{
  "num_hidden_layers": 24,
  "hidden_size": 128,
  "num_attention_heads": 4,
  "num_key_value_heads": 4,
  "head_dim": 32,
  "intermediate_size": 512,
  "vocab_size": 2048,
  "hidden_act": "tanh_gelu",
  "norm": "layernorm",
  "norm_place": "pre",
  "norm_eps": 1e-05,
  "positions": "learned",
  "qk_norm": false,
  "attn_scale": 0.177,
  "bias": "all",
  "tie_word_embeddings": true,
  "parallel_block": false,
  "init": "normal",
  "init_std_qkv": 0.0442,
  "init_std_o": 0.00637,
  "init_std_up": 0.0442,
  "init_std_down": 0.00637,
  "optimizer": "ademamix",
  "learning_rate": 0.000709,
  "beta1": 0.9,
  "weight_decay": 0.37,
  "lr_head": 0.0171,
  "max_grad_norm": 2.0,
  "warmup_steps": 380,
  "schedule": "wsd",
  "decay_fraction": 1.0,
  "decay_shape": "linear",
  "final_lr_fraction": 0.0,
  "batch_tokens": 65536,
  "max_seq_len": 512,
  "doc_mask": true,
  "z_loss": 1e-05,
  "train_tokens": 379800000,
  "max_steps": 5796,
  "dataset": "wikipedia_en"
}
Each number is 128 + 24 x the weight over the matrix's rms, rounded and kept within 0 to 255. Layers, rows and columns count from 0.

# layer 20 attention value, 128x128, rms 0.0519, rows 0-53, columns 0-127
[[ 93 130 142 177 188 101 118 155 123 148 152 112 129  98 154 123 119 122 126 120 113 116 147 153 122 116 150 115 142  77 168 118 136  99 125 127 179  99 139 103 160 119 147 134 118 119 162 153 122  97  64 135 159  86 142 154  90 123 169 136 107 127 121 117 111 144 118 123  98  99 152 113 192 168 137  78 133 111 117 170 103 142  97 150 123 135 147 127 121 109 166 159 128 149 128 121 155 146 127 132 165 120 138 143 165 103 133 105 178 121  96 131 122 104 135 128 123 127 115 137 121 141 144 165 111  90 176 145]
 [ 91 115 114 154 152 134 100 149  57 170 136 111 158 123 116 156 158  94 158 127 110 111 149 113 128 133 134 127  95 105 113 135 132 113 109 150 164 123 111 128 167 105 116 148  88 101 108 108 114 136 112 118 134 154 149 143  82  97 109 113 123 109 141 114 134 118 120  99 187 123 114 125 112 136 125 122 172 115 160 167 127 134 128 147 126  89 123 135 131 167 136 111 125 139 132 148 137 163 123  87 126 108 101 146 129 118 127 127 152 115 115  91 143  87 157 162 167 134  75 154 140 108 161 109 145 131 107 146]
 [148 128 110 122 117  92  96 128 130 104 114 114 125 108 177 146 153 125 147  97 155 161 150 131 132 118 124 117 127 139  71 121 130  95 133 124 137 130 112 133 102 154  91 158 129 146 144 153 100 142 130  99 135 139 150 134 117 128 120 167 160 145 116 167 112 135 122 154 174 139 147 128 100  56 111 148 154 138 188  64 119 155 135 131 115 128 124 120 124 153  87 153 147 130 119 114 167 113 113 160 115 127 156 105 146 152 152 111  80 148 142 141 123 132 103 160 136 127  87 149 162 104 102 182 108 162 108  92]
 [200  74  98 170 113 129 122 152 164 141 135 171 146 121 122 130 124 116 118 150 156 153 124 149  82 139  98 166  87  95 119 149  99 167 109 122 105 144 102 133 130 167 133 155 146  87 143 112 145 137 127 127 123 127 118 108 126  87 142 126  84  99 131 129  98 172  90 127  81 158 109 155  97 115 138 126 122  78 157 119 137 139 139 147 148 117  95 143 152 116 104  94 114 139 105 140 118 129 180 113 154  87 116 136 168 161 119 170 154  92 112 144 128 143 142 155  87 122 125 177  63 105 119  90 126  92 128 132]
 [135  41 165 194 119 122 116 117 122 135 154  90 104 150 102 138 129 121 135 144 138  76 137 127 125 128 117 117 155 140 137 122  98 101 126 126 146 126 125  97 153 113 124 101 155 152 155 126 138 183 146 155 174 106  91 100 122  98 139 138 132 128 170 145 119 113 111 131 172  96 146 114 115 142  96 119 103 168 123 166 167 110 120 147 127  80 143 134 112 145 112  85 125 149 116 159 135 100 120 156 144 115 110 151 134 123 121  92 120 159 130 127 143 127 136 113 172 108 133 147  90  99 116 106  81  89 143  89]
 [120  76 136 158 113 104 151  95  78  77 109 147  99 113 177 125 119  72 108 156 134 118 163 161 118 130 158 132 139 112 147 135  88 124 135 152  95 130  78 135 141 108 139  90 103 127 156 141 137 128 103 159 121 138 159 118 147 145 138 162 155 138 109 133  83 125 110 150  82 123 123  95 177 108 129 108  85 132 101 125  85 105 112 138 111 133 142 140 148 155 104 137 117 100 128 131 119 151 121 146 123 109 113 129 130 138 105 116 101 153 164 135  66 155 129 117 159 112 111 177 135 110 116 154 104  85 155 121]
 [177 116 151 159 105 115 114  68 128 159 112 107 105  96 144 177 153 131 135 103 121 139 140 137 168 154 112 153 167 169 134 141 133  99 114 127 121 122  93 102 150 117 130 126 106 103 144 100 127  77  56  95 141 169 140 131 140 107 133 118 136 130 118 143 163 171 143 148 109 129 159 143 137 113 117 122 135 140  85 103 139  91 139 129 129  88  92 121 168 115 104 139 140 140 147 131 180 168 125 145 141  63 135 142 116 150 119 131 159 139 140 110 104 114 127 132 109 143  94 170 137 120 119 116 121 121 112 115]
 [167  88 126  81 108 142 108 190  94 126 135 152  90 155 139 140 114  98 132 127  90 107 108 118 121  99 112 123 151 143 157 112 109  96  88 112 165 133 154 104 107 134 147 134 115 128 102  98 143 129 104 129 143 123 135 137 106 131 129 148 123 110 139 141 151 196 133 152 116 130 143 153 151 112 147 145 109 154 153 102 111 114 153 117 114 119  82 111  80 158 110 120 120  89 188 151 101 121 134 150 101 119 135 142  84 132  72 136 144 109 189 153 110 127 145 112 101 148 143 144 137 171 127 133 104 111 140 133]
 [ 94 142 115 162 150 114 132  80  95 166 114 148 124 164 118  89 159 117  69 138 140 156 161 167 106 129 136 179  85 108 138 115 133 127 130 105  79 121 163 120 156 136 128 141 112 147 113 123 139 158  92  93 174 113 125 109 125 114 147 154  99 134 135 185 101 101 132 134 103 108 164  90 118 140 131 101 142 122 155 141 143 100  77 143 137 152 149 119 148 113 146  95 177 190 138 160 132 114 117 131 112 133 115 175  96 165 144 106 125 117 122 117 135 137 136 138  93 126  68 199  81 137 103 142 112 122 139 120]
 [133 128 137 131 142 124 150 172 103 137 136 121 154 104 115 138 134 151 132 106 107 174 125 153 140 140 133 150 119  97 120 132 121 144 184 126 101 120 104 135 114 155 140 137 111 163 150 140 134 132 120  72 147 122  90 142 143  99 122 125 108 172 147 160 114 133  74 170 156 126  99 110 129 149 157 134 125 145 114 154 133  95 150 110 123  99  90 128  72 139 122 177 134 100  92 167 140 108 146 165 170 167 129 164 129 108  96 127 124 139 117 143 113 133 128 169 136 100 133 153  77 142 135 139 121 141 109  98]
 [115 141 142 113 132 109 158 129 116 121  97 157 119 113 113 140 135 168 132 183  87 135  85 114 100 134 134 127 134 133 117 150 151 129  99 138 111 159 116 131  87 100 150 127 146 132 147 128 151 120 130 133  94  94 186 135 106 118 128  97 132 146 151 189 122  84 152 140 112 135 124 140 115 163 152 118 127 129  74 129  36 126 103 120 112 148  59 136 137 161 110 134 138 136 114 111 108 158 135  94 101 119 175 117 113 137 115 155 135 132 124 137 135 168 137 112 166 114 135 110 143 109 148  99 158 140 125 161]
 [173 144 103 116 100 140 120 124 133 102 140 119 168 131 134 125 118 158 129 130 162 110 136 109 132 107 118 114  85 104 147 122 127 164 130 139 134 137 127 122 118 171 135 130 144  82 107 119 125 146 162 158 144 140 100  96  87 162 101 128 109 140 113 134 139 108 154 123 121 145 113 108  88  70 120 102 151 120 132  76 110 124 150 146 120 152  99 125 140  55 122 141  68 109 107 104 106 162 162 132 117  60 104 103  95 127 126 174 165 153  84 123 121 146 109 160 132 103 146  90 130 155 107 156 115 151 117 134]
 [156  78 118 120  85 137 116 131 151 143 150  98 132 156  99 116 105 153 122 134 136 141 140 122 126 112 133 141 144 145  71 132 136 162 153 159 135 149 117 135  90 143 130 102 107  83 116  94  73  73 144 121 160 115 117 135 120 113 146 152 140 134 137 141 157 127 132 176 117 157 111 137  98 127 110 122 114 118 112 127 108 149 158  95 138 184 106 122  95 119 113 170 127 111 137 139 164 178 141 164  97  77 144 148 131 151  76 152 135 124 120 121 145 130 115 175 142 109 137 105 131 143  87 134 105 129 114 141]
 [116 112 123 122 109 156 137 121 164 108 148 150  88  98 103 148 136 110 128 167 133 104  94 127 159 127 154 128 107 137 141 129 154 179 127 125 139 134 152  63 128 171 117 104 126 136 118 132 156 155  90 143 160 170 108 144 161 158 152 135 115 115 144 103 118 108 135 118 109 141 149 126  93 117 100 111  62 199  93 136 151 116 120 129  84 107 120 136 148 122  93 117 129 115 132 117 105 102 124  93 162 137 166 172 126 154 129  83 148 118 168 161 114 172 120 114 113 171 130 129 118 156 139  96 126  97 117 140]
 [129 178 159 142 160  72 127 193 160 149  88 128 153 122 144 175 130 130 141  94 101 132 182 133 126 126 148 123 136 141 122 139  60 110 160 143 116 108 135 110 147 112 133 132  48 107 147 122  82 134 140 130 107  77 159  98 122 138 101 120 171 154 121 140 124 138 102 132 124 109 117 172 215  61 132 132 193 120 127 132  84 119 122 170 123  86 178 125 102 135 130 115 126 144  82 106  96 104 142 138 156 137 143  97 141 112 144 108 106 154 101 117 124 126 136 128 112 154 153  72 130 105 129 143 123 104 150 157]
 [110 144 163 106 118 171 131 160 127  85 157 113 149 143 123 132  85 111 118 145 122 105 114 110 108 156 108  80 120 149 136 151 150 139 132 146 115 159 118 140  90 128 150 134 127 134 153  95 119 150 148 124 117 143 115 128 109 140 114 121 143 148 126 108 132 115 142 111 169 123 126 155 128 140 131 139 123 142 115 131 101 182 131 116 141  95 135 129 104 112 119  98 113  58 144 121 124 134 141 176 131 136  95 118 124 126  71 110 197  83 120 141 132 128 131 124 132 160 135 160 114 151 132 102 117 141 131 167]
 [ 81 141 130  94 147 112 117  73 103 134 121  89 163 142 109 156 154 114  99 127 106 119  81 133  99 167 108 165 133 122 156 142 156 113 120 113 109 108 127 154 173 115 138 150 140 117 150 180 114 151 132  92 116 102 133 142 114 110 132 108 155 161 111 130 135  93 122 119 136  95 109  99 101 152 139 149 124 124 198 115 133 145 105 145 192 105 184 141  87 180 148 113 144 116 178 164 120  89 110 142 144 182 116 120 120 115 103 151 104 111  99 137 121 110 154 169 129 117 104 121 105 156 127 152 113 117 114 123]
 [129 125 152 129 143  87 151 126 149 136 151 147  92 155 109 155  91 184  82 125 121 119 149 164  71 112 174 181 135 181 121 118 113  90 148 129  87 141 109 135 124 173 106 128 116 147 134 164 139 101  86 115 108 139 115 118 128 142 124 141 130 117 128 107 157 161  85 143  68 162 108 170 100 116 100 155 142 119  98 108  94 118 140 127 171 128 113 127 114 125  89 126 130 175 139 104  91 137 128 110 102 162 116 127  97 129 139 135 126 115 137  77 135 147 128  99 115  96 135 138 121 126 165 148 143 128 134 143]
 [ 79 166 112 157  99 110  92 150 155 117 102 143 147 173 113 150 122 122 138 173 118 106 107 107 144 153  95 117 109 123 118 107 160 150 132 120 141 158 153 111 132 110 128 114 115 123 143 125 143 120 114 118 150 164 107 148 156 108 139 146 144 165 144 158 172 138 142 109 131 139  62 153 110  91 101 119  95 128 123 127 144  95 105 107 130 154 124 113 122 144 127 160 103 164 161 151 115  90 140 102 158  93 210 133 143 123 133 122  87 121 139 134 127 127 117 139 135 171 168 111 140 142 130 121 116 128  91 130]
 [124 129 119 125  99 126 114 117 106 108 182 120 124 121 117 129 153 131 152 107 147 123 144 116 149 170 114 121 114  88 122 148 160 119 123 106 136 113 135 127 198 119 111 115  89 121 123 140 119 139 156 161 125 162 109 141  80 144 134 101 141 183 134  81 188 140 137 135 179  89 133 127 139 102 122 124 108 116 130 152 186 125 130 112 109 109 184 103  96 120 168 171 134  79 182  95 120 108 154 104  95 143 125 117 134  87 132 149  91 105 143 142 122 113 117 116  92 178 148  96 144 121 104 118 127 142 113 128]
 [116 110 101 118 127 124 119 133 130 119 155 159 150 100 111 142 119 133 130 148 155 136 128 151 155 129 130 159 145 125 165 118 143 103 101 143 122 147 152 132 136  97 139 104 118  98 124 167 141  97  95  66 169 121 118 117 105  96 123 183 112 100 145 116 112  82 113 155 100  98  98 115 112 169 105 115 146 127 112  58 152  96 110 123 151 161 124  99 116 149 115 110 108 111 147 133 157 157 122 192 114  80  73 117 146 171  95 167 100  92 107 126 130 170 100 149 147 147 183 192 120 113 122 148 116 150 109 127]
 [168 138 127 174  90 186 140 115 129 131 120  84 112 141 128 144 116  98 121 152 107 152 105 107 135 150 101  99 123 102 157 124 132 179 134  94 120 118 117 145 111 112 125 144 149 130 158 112 110 126 166 116 102  85  94 110 162 162 139 118 103 118 117 147 135  81 157 112 105 113 145 147  91 165  96 141  87 135 160 179 146 154 111 147  78 112  86  87 157 137 119  60  97 130 124 130 111 130 151 141 128 127  97  93 134 126 131 123 134 111 106 124 137  86 136 122 111 127 160  92 118 142 144  79 138 139 115 114]
 [142 134 146 127 181 125 148 112 155 141  78 142 118  97 117 123 129 117 127 129 105 115  90 111 129 136  99 123  98 150 144 115 133 157 135 109 101  77 125 119 127 127 136 117 142 141 134 171 143 161 149 125 140 140  70 149 137 122 140  88 131  97 119  97 140 119 153 101 157  96 135 137 137 128 161 156 137 124 129 163 117 181  97 132 103 116 169 107 117 152 129 109 138 119 123 134 132 117 134  96 124 121 126 126 124 131 144 150 123 138 131 134  99 116 147  81  95 154 121 125 128 147 126 105 125 175 132 104]
 [143 177 136 117 117 157 129  94 160  96 184 118  92 140 105 117 156 144 138 152 153 128 173 130 108 137  99 155  73 134 119 148 108 155 159 109 135 124 163 111  89 150  88 135 145 143 104  74 132 117  92 135 147 134 132 123 154 116 143 115 104 135 136 143 100 164 120 153 109 113 150 128 124 143 125 132 139 205 174 147 118  97 128 132 158 134 116 117 106 116  97 173 132  97 131 140  82 150 146 153 123 124 129 127 115 120 124 180 148 113  70 147 144 122 107 148 150 102  97 130 121 144 105 156 122 120 103 138]
 [118 104 150 141 198 141 155 112 112 120 144 179 146  84 121 139 146 132 128 136 139 123 185 129 125 151 119 111 132 157 161 140 123 131 110 141 126 117 110 135 157 142 141 100 170 148 129 150 153 137  76 126 149 145 117 117 117 106  81 127 184 134 138 158 113 128  94 164 103 114 161 169 142 162 117 120 115 144 129 105  87 137 132 159 128 128 187 146 135 146 119 135 157 108 158 140 134 132  96 128 104 122 109 140 128  91 155 127 143 109 116 114 124 122 105  91 135 133 105 206 174 147 129 130 107 111 130 120]
 [108 166 147 129 115 140  80 136 159  94 117 118 153 133 113 100 170 106 110 155 129 109 112 143 128 125 127 125 147 147 108 111 142 147 121 128  94  98 176 101 131 105  90 127  88  95 101  82 121 114 121  91 140  96 111 151  99 132 113 116 132 147 179 128 160 146 127 145 116 127 161 145 114 109 130 121 102 133 102 110 115  77 110 128 153 161 100 108 148 184 100 147 152 117 121 122 102  94 127 110 150 163 166 124 125 164 144 148 110 131 170 133  75 164 162 169 101 144 145 142 151 148 157 170 132 140 112 156]
 [135 164 125 109 155 109 111 143 155 118 119 114 123 152 157 148 100 147 103 105  85 116 112 148 152 144 139  86 122 134  62 130 125 112 166 112 134  97 147 140 138 126 109  95  98  92 143  99 140 160 167 123 118  88 137 121 118 140 108 135 195 146 106 134  95 121 161 127 171 151  98 132 171 142 134 142 131  98 121 151 104 126  73 116 152 121 136 123  98 147 101 106 125 108 128 101  66 129  92 116 120 185 156 137 107 133 174 139  90 148 154 158 130  84 123  85 152 169 188  89 104 140 113 122 136 133 149 117]
 [130 118 124 149 153 147 157 116 132 135 144 118  97  90 175 111 146  83 144 145 120 141 116 115  89 111 125 104 159  98 100 129  74  97 143 156 136 111 144 124 139  97 130 160 119 126 171 160 146 138 132 132 121 120 124 133 120 122 127  84 123 127 120 124  68  75 155 106 128  72 131  97 128 116 140 110 150  99 133 199 101 142 121 122 119 152 134 162 144 147 143  79 131 138 140 125  87 186 152  70 151 109  91 145 104  96 101 158 122 131  70 123 108  74  95 117 143 135  68 119 131  80 138 153 170 118 130 121]
 [135 122 119 141 144 115 122 123 122 159 137 104 136 109 140 133 162 117  95 111 146 136 158 137 137 149 127 105 120 139 116 164 104  84 131 135 130 147 148 169 139 103  99 118 130 178 130  79 132 127 134 130 145 115 131 151 131 129 159  92 140  91 133 104 147 132  75 145 106 126 195 184 151 100 128 177 139 118  99 114 148 108 146 124 150 102 162 129 147  56 113 128 114  91 145 140 119 147 154 100 134  89 121  95 139  92  97  81 136 115 148 113 132 139 133 107 143 158 118 103 119 122 141  99 121 123 111 149]
 [143 134 110  63 121 153 145 166 134 134 151 167 146 107  98 176  76 133 142 140  67 154 133 145 151 148 115 152 131 122  93 147 131 110 124 141 138 120 127 172 160 139 165 140 107 101 183 102  99  79 152 123 128 111  97 126  74 145 146  97 118 114 120 138 136 135  88 107 170 153 140 143 127 122  95 157 176  95  92 148  88 162 177 145 112 105 131 104  81 135 145  76  99 140 169 115  99 119 116 169 131 112 139 152  86  90  96 150 141 145 120 151 165 111 113  83 143  78 142  70 116 157 117 127 149 172 137 123]
 [120 113 106 160  62  99 113 111 114 125 118 108 146 147 113 110 132 130 143 199 126 151 136 143 120 131 145 174 163 111 159 134 144 136 122 118 146 125 147 167  96 140 126 103 117 142 157 138 125  71  73  81 131 154 133 118 155 120 153 184 122 147 126  97 139 136 163 152 113 131 144 145 151 153 140 100 161  97 119 116 143  54 136  99 119 140 136 156 120 134  75 135 175 135 130 127 190  78 160 127 114  87 130 130 121 144 127 116  98 109 132 134 144 101 115 142  96 123 136 151 143 108 145 136 115  86 118 145]
 [135 134 142 131  98 101 105 128 121 164 109 117 124 187 149 110 117 117 164 106 104 134 145 157 151 132  95 117 135 166 118 150 154 164 110 135 155 151  83 128 129 135 133 155  57 110 160  93 138 147 131 102 126 110 142  83 153 121 108 105 135 114 106 147 112 104 111 155 111 157 154 130 148 102 136 132 136 188  87 111 104  59 122 160 105 133 115 171 142 107  72 156 154 139 118  83  95 159 143  97  91  86 141 136 126 119 123 128 165 132 112 156  88 119 115 116 121 130 157 140  98 148 156 106 133 130 151 147]
 [154 103 147 178 124 125 112  99 117 143  97 149 170 123 116  91 143 129 114  88 119 116 148 117 155 133 149  82 150 115 106 131 100 142 122 133 165 148 113 137 146 122 123 134 162 126 143 133 175 178 145 145 120 149 102 150  92 146 102 155 165 117 126 120 121  95 121 112 133 146 119 135 118 128 129 117  94  82 117 130 150 122 116  61 118 115 137 148 141 172 114 179 168 122 124 116 123 183 130 120 118  48 162 141 112 122 144 130 125 118 136 185 151 129 110 162 139 127 101 102  77 116  80 133 145 117 163 137]
 [115 143 112 124 102 154 138 135 110 108 123 151 163 115 108 162 120  86 167 130 147 118 143 146 101 141 134 125 123 121 110 144 115 117 109 121 132 151 134 130 117 151 144 115 121 113 101 117 166  96 138 168 117 119 146 149 156 129 108 111 168 118 156 154  85 109 113 131 135  97 124 125 143 127 111 169 134 164 183 138 104 148 124 141 123 101 138 117 134 131 134 130 143 120 108 101 148 122 120 134 129 167 130 120  92 128 100 181 137 128  93 140 164 178 107 129  93 117 120  94 158 145 123 148 118  86 101 131]
 [154 119 129 144 157 125 149 141 120 164 138 116 128 177 150 122 108 141  96 144 100 172 113 104 127  98 166 142 125 136 153 129 142 149  93 135  92 124 140 148 139 119 124 107 102 126  78 130 107 127 128 137 138 161 168 138 173 153 120 114  81 143 131 157  72 151  94  95 133 138 145 140  78 132 163 136 113 116 132 122 105 179 123 154  97  64  95 164 146 129 135 107 140  83 103 124  99 135 109 138 128 202 132 124 145  97 145 127  98 148 129  96 108 124 126  82 134 105 114 121 120 128 106  93 144 122 169 115]
 [127 120 116 125  85 149 141 158 112 125  94 107 130 147 110 146  87 102 190 123 102  96 137 111 124 139  88 136 125 114 176 119  84 165 137 106 139 123  80 113 135 104 146 147 150  94 106  87 109 109 103 161  97 197 154 152 131 110 124 175 103  79 157 126 128 138 150 101 122 154 127 100 121 135 118 109 143 149 134 136 134 139 153 156 138 163 140 133 141 124 105 109  87 124 166 130 113 144 136 106 111 128 131 139 114 149 149 152 135 145 134 141 121  81  97  58 144 165 134 182 118 138 148 114 138 109 108 108]
 [116  91 112 118 160 154 163  89 112 146 118 149 123 139 101 115 145 141 142 105 127 132 132 113 133 151 130 114 122 133 161 145 123  84 102 151 118 145 145 129 156 116 103 121  88  94 157 138 133 113 108 112 126 156 131 149 140 114 159 139 117 157 113 188 139 126 150 157 103 122 139 124  78 130 139 130 129 132 173 119 121 125 118 100 131 150 105 111 123 113 138  95 147 114 130 140  82 139  85 138 122 136 135 145 167 127  90 156 121 100 155 107 107 118  93 108 137 148  99 156 120 178 160 132 113 109 126 119]
 [114 117 114  91 140 117 132 138 115 157 110 150 145 117 102 118 130 152 101 124 110 128 102 125 108 143 167 157 132 126  99 112 157 146 129 117 130 143  80 127 155 136 153 130 122 140 134 126  89  87 116 123 119 114  30 129 148 131 106 109 117 147 119 109 138 159 102 122 122 134 118 156  53 125 139 110 129 171 131 140 138 124 125 109 104 129 109 155 124 162 161 144 131  94  99 115 188 164 144 115 122 159  90 134  80 132 133 118 132 153 149 125 121 141  95 110 111 139 134 177 163 133 144 146 130 112 137 106]
 [125 154 147 112 137 114 154 138 100  98 146 138 146 102 108 139 144 144 122  89 122 131 171 128 135 157 114 133 153 145 100 116  89 109 139 117 107 107 101 144 125 103 114 102  99  52 145 116 147 163 129 131 137 123 129 146 143  83 137 141 115 147 157 174 134 134 135 141 118 144 148 118 149 150 113 154 119 112 113 149 162 172 184 161 187  92 145  89 137 129 109 110 112 104 132  97 155 190  86 126 137 157 106 133 113 140 139 142 142  96  88 129 178 137 158 111 130 173 125 109 154 100 121 109 123 154 136 148]
 [ 97 128 103  84 128 141 130  91 117 151 123 110 128 135 122 148  90 132 131 105 135 118 109 113  97 154  95 133 176 123 138 130 115 144 118 171 164 113 135 125 125 150 132  84 193 115 144 122 134 134 123 128 159  94 112 132 135 123 154 129 141 115 121 107 125 112 111 141 165 109  99 124 137 105 150 111 151 129 152 102 131 189 143 138 129 163 168 118 139 139  99 132 154 171 139 141 130 105 112 153 155 102 131 107  85 139 114 146 148 120 137 192 182 103 137  98 149 139  92 135 122 102 157 155 122 104 149 106]
 [158 159 157 188 101 159 123 137 123 144 125 100 110 105 122 142 136 162 121 113 139 118  89 139 110 123 118 138 168 120 141 127 127 147 111 125 133 132 133 117 115 137 111 150 108 124 114 155 109 134 150 140 135 124 121 144 115 112 194  48  96 176 145 143 159 134 119 140 113 127  88 123 112 131 155 108 161 134 140 119 197  97 120 122 140 127 108 161 137 115 125 151 105  85 135 127 123 128 153  82 114 131 131 150 145 128 114 127 200 144 126 139  88 130 153 144 184 118 175 122 116  78 144 130 114 134  75 120]
 [129 143 119  97 115 110 160 114 123 125  84 126 146 163  84 153 138 140 123 120 102 129  97 120 168 132 130 149 110 146  92 137 140 107 126 133 138 137 144 131 151  92 131 132 126 128 119 127 140 116  84 115 112 120 118 136 146 118 100 117 138 123 126  85 112 182 139 118 147 117 132 127 158 107 127 166  87 152 129 102 164 151 147 145 156 130 116 112  97 144 123 183 153 136 155 139 144  95 138 104 112  93 151  91 101 122 119  89 150 124  97 139 147 113 171 125 131 157 182 120 131 110 124 130 137 111 139 107]
 [111 130 100 112 157 127 126 114 108 110 118 120 143 171 121 137 129  85 146 148 142  95 109 131 142 106  96 134 127 167 139  98 132 148 116 120 105 152 105 155 120  97 118  74  93 135 153 117  93 167 124 137 128 148 110 129 154 111 138 122 131  90 129 124 117  80 154 141 156 144 170 153  93 138 118 101 136 131 110 103 170 163 108  91  94 139 140 142 113 109 127 113  88 151 112 118 123 166 142 136 155  93  93 130 125 143 118 125 114 141 134 150 133 163 130 117 166  85 106 112 145 124 172 164 117  61 165 139]
 [114 134 174 113 145 122 133 117 117 120 178 122 155  87 113 139 154  95 135 148 153 153 131 145 130 110  72 142 169 148 119 139 138 165 142 100 146 124 105 104 138  81 133 117 107 119 124 114 122 134 131  96 124 126 135 112  95 109 136 114 125 120  93 131 122 124 113 166 113 168 155 127 103  95  95 105 132 111 157 159 165 105  89 126 111 203 152 144 101  97 111 140 147 133 142 143  98 107 109 116 153 103 151 133 145 142 127 129 120  71 125  99 115 130 137 172 211 145 108 147 150 117 168 144 121 156 137 140]
 [129  80 120 158 130 113 137 147 173 108  97 110 129 117 142 135 112 135 127 151 118 108 171 129 118 130 120  97 144 101 167 120 106 131 124 116 117 151 113 134 149 110 119 136 119 107 117 114  93 141 151 121 124 103 148 110 122  77 123 144 104 145 108 164 134 184 120 113  93 152 164 149 142 132 131 150 145 144 127 158 127 144 143 152  99 135  98 147 104 119 127 108 124 129 134  77 134 123 121 136 180 105 114 157 126 117 132 144 117 131  96 134 120 115  90  64 130 101 120 131  86 146 156 149 111  81 173 145]
 [164 147 102 132 129 119 174 143 138 101 129 125 139 152  83  93 120 146 115 100 148 148 151 114 101 107 119 111 132 106 113 114 166  87 130 127 133 152  85 129 112 117 138 124  90 206 120 136  97  78 148 124 117  78 128 127 124 152 127 123 129  96 134 169 129  84 142 137 167 125 138 130  88 126 120 123 114 122 135 158 140 133 152 105 100 165  90 102 113  83 122 115 124 149  93  96 162 172 128 159 141 131 102  79  87 136 103 123  97 123 102 139  96 152 122 166 110 161 107 117 120 117 105 165 121 135 108 100]
 [148 114  95 114 171 112 110 164  89 135 122 103 127 130 162 160 115  78 115 130 133 136 126 131 141 131 122 136 145 126 127 113 135 147 153 151 149 137 109 171 141 144 145 110 131 143 111 135 102  97 149 143 129 117 118 113 141  93  81 145 116 101 108 128 120 133 114 140 118 160 136 136 123 156 109 131 116 107 130 104 137 143 130 136 142 114 102 137 119 110 149  70 106 127 139 139 111 153 133 154 131 106 153 118 147 137 139 127 136  84 148 149 124 157 131  89 171 161 156  85 120 141 153 137 114 120 129  95]
 [131 137 128 125 108 157 106 113 106 116 121 103 113 118 114 141 157 148 128 157 109 149  86 117 119 109 141 126  99 146  97 122 151 130 115 117 120 128 123  93 152 113 155 138 145 130 117  90 132 102 112 159 140 168 130 116 149 155 117 145 166 117 145 154 102 118 110 119 149 167 115 125 154 142 124  86 131 136 108 149 133 140 117 104 125 108 104 173 142 122 147 128 143 110 140 108 119 155 155 144 127 120 117 174 119 136 127 121 108 129 134 187 145 152 146 131 110 176 102 146 127 136  76  86 125 109 115 116]
 [143 137 129 136 131 133 142 107 115 149 130 171 121 117 152 128 129  71 140 159 131 148  80 120 161 140 102 113 100 155 168 117 124 113 144 117 126 138 134  80 132 139 159 126 127 113 139 130 132  97 103 121 100 133  92 103 120 123 124  98 130 132 143 125 161 158 117 181 114 131 110 152 167 136 130 156 100 164 128 138 133 126 128 106 102 156 120 121  96 116 116  71 120  93  99 139 159 125 134 141 143 158 139  87 124 142 137 104 180 152 143  82  89  89 119 173 122 108 125 174 138 160 166 119 128 125 132 125]
 [138 108 105  95 125 138 132 127 135  82 123  56 126 174 106 134 162 114 121 155 146 128 119 158 130 107 158 183 169 128 151 100 142 122  89 103 105 147 123 172  96 114 109 125  88 145  97 176 157  94  62 129 119 169  71 147 134 119 122 141 112 133 138 133 136 136 132 141 118  71 119 115 162 147 122 151 149 149 144 117 123 151 107 147 127 134 165  80 130 119 202 128 124  73 151 123 136 107  95 131 149 122 115 117 102 142 124  92 131 161 135  85 116 120 150 137 110  93 153 126 106 163 135 117  84  97 121 122]
 [184 157  94 139 101 140 150 165  88  95 142 108 153 121 135 141 132 152 134 135 138 111 111 129 122 141 148 161 116 167 113 144 114 161 145 132 152 113 158 164 126 141 118 144 125  76 109 135 168  82 124 152 143 117 135 138 111 127 102 133 123 108 145  87  77 107 118 136 130 163 104 137 174 146 151 114  97 115 123 138  91 101 138 147 182 132 115 113 145 128 133 186 101 145 125 128 100 121 115 116  56 110 102 139 173 134 139 111 129  60 142 106 121 115 120 100 127 131 116  82 114 112  98 129 147 125 109 191]
 [128 118 143 154 103 141 137 144 113 105 139 172 133 125 109 132 150 120 147 120 152 136 111 138 106 136 141 115 148  91 136 118 109 140  75 151 139 140 131 136 114 133 133 148 102 103 156 129 102 112 123 158 126  88 112 124 169 130 153 114 132 129 138 121 122 136 147 156 146 145 113  73 127 111 113 160 206 109 145 126 106 137 121 139 131 146 131 117 151  99 158 171 122 133 134 111 128  88 131 122 155 115 111 127 167 148 103 143 161 128 129 172 128 146 133  86 150 130 112 125 110 130 111 145 114 130 134 129]
 [141 144 112 129 141  96 150 101 107 150 128 182  93 101 129 115 128  96 129 117 164 123 138 121 137 132 139 138 123 120  80 109 115 122 156 127 157 146  99 133 166 113 109 136 137 102 163 114 122 155 114 100 104 109 118 167 108  85 143 120 151 155 120 137 177 146 101 111 100 138 122 134 110  98  80 146 128 175 138 138 127 132 182 146 139 104 138 110 181 144 151 153 112 165 129 165 171 145 110 137 101  61 106 111 125 148 128 100 161 179  99 138  91 141 122 101 112 149 145 119 147  98 126 108 122 123 129 147]
 [140 154 130 130 111  82 132 132 135 125 125 135  86 157  83  92  99 106 142 141 162 146 104  99 117 132 164 140 117  99 142 132 138 159 125 156 137 136  99 164 112 127 111 140 131 137 132 117 135 125 151 147 137 118 138 156 124 122 169 144 119 148 104 126 113 137 126 143 141  84 110 150  96 102 123 147 131 120 165  97 131  97 144 135 122 144 153 132 136 134 111  95  87 175 142 143 128  93 137 120 134 103 137  69 118 109 125 106 119 160 177 197 122 101 137 169 131 113 147 154 181 147 165 181 140 119 146 105]]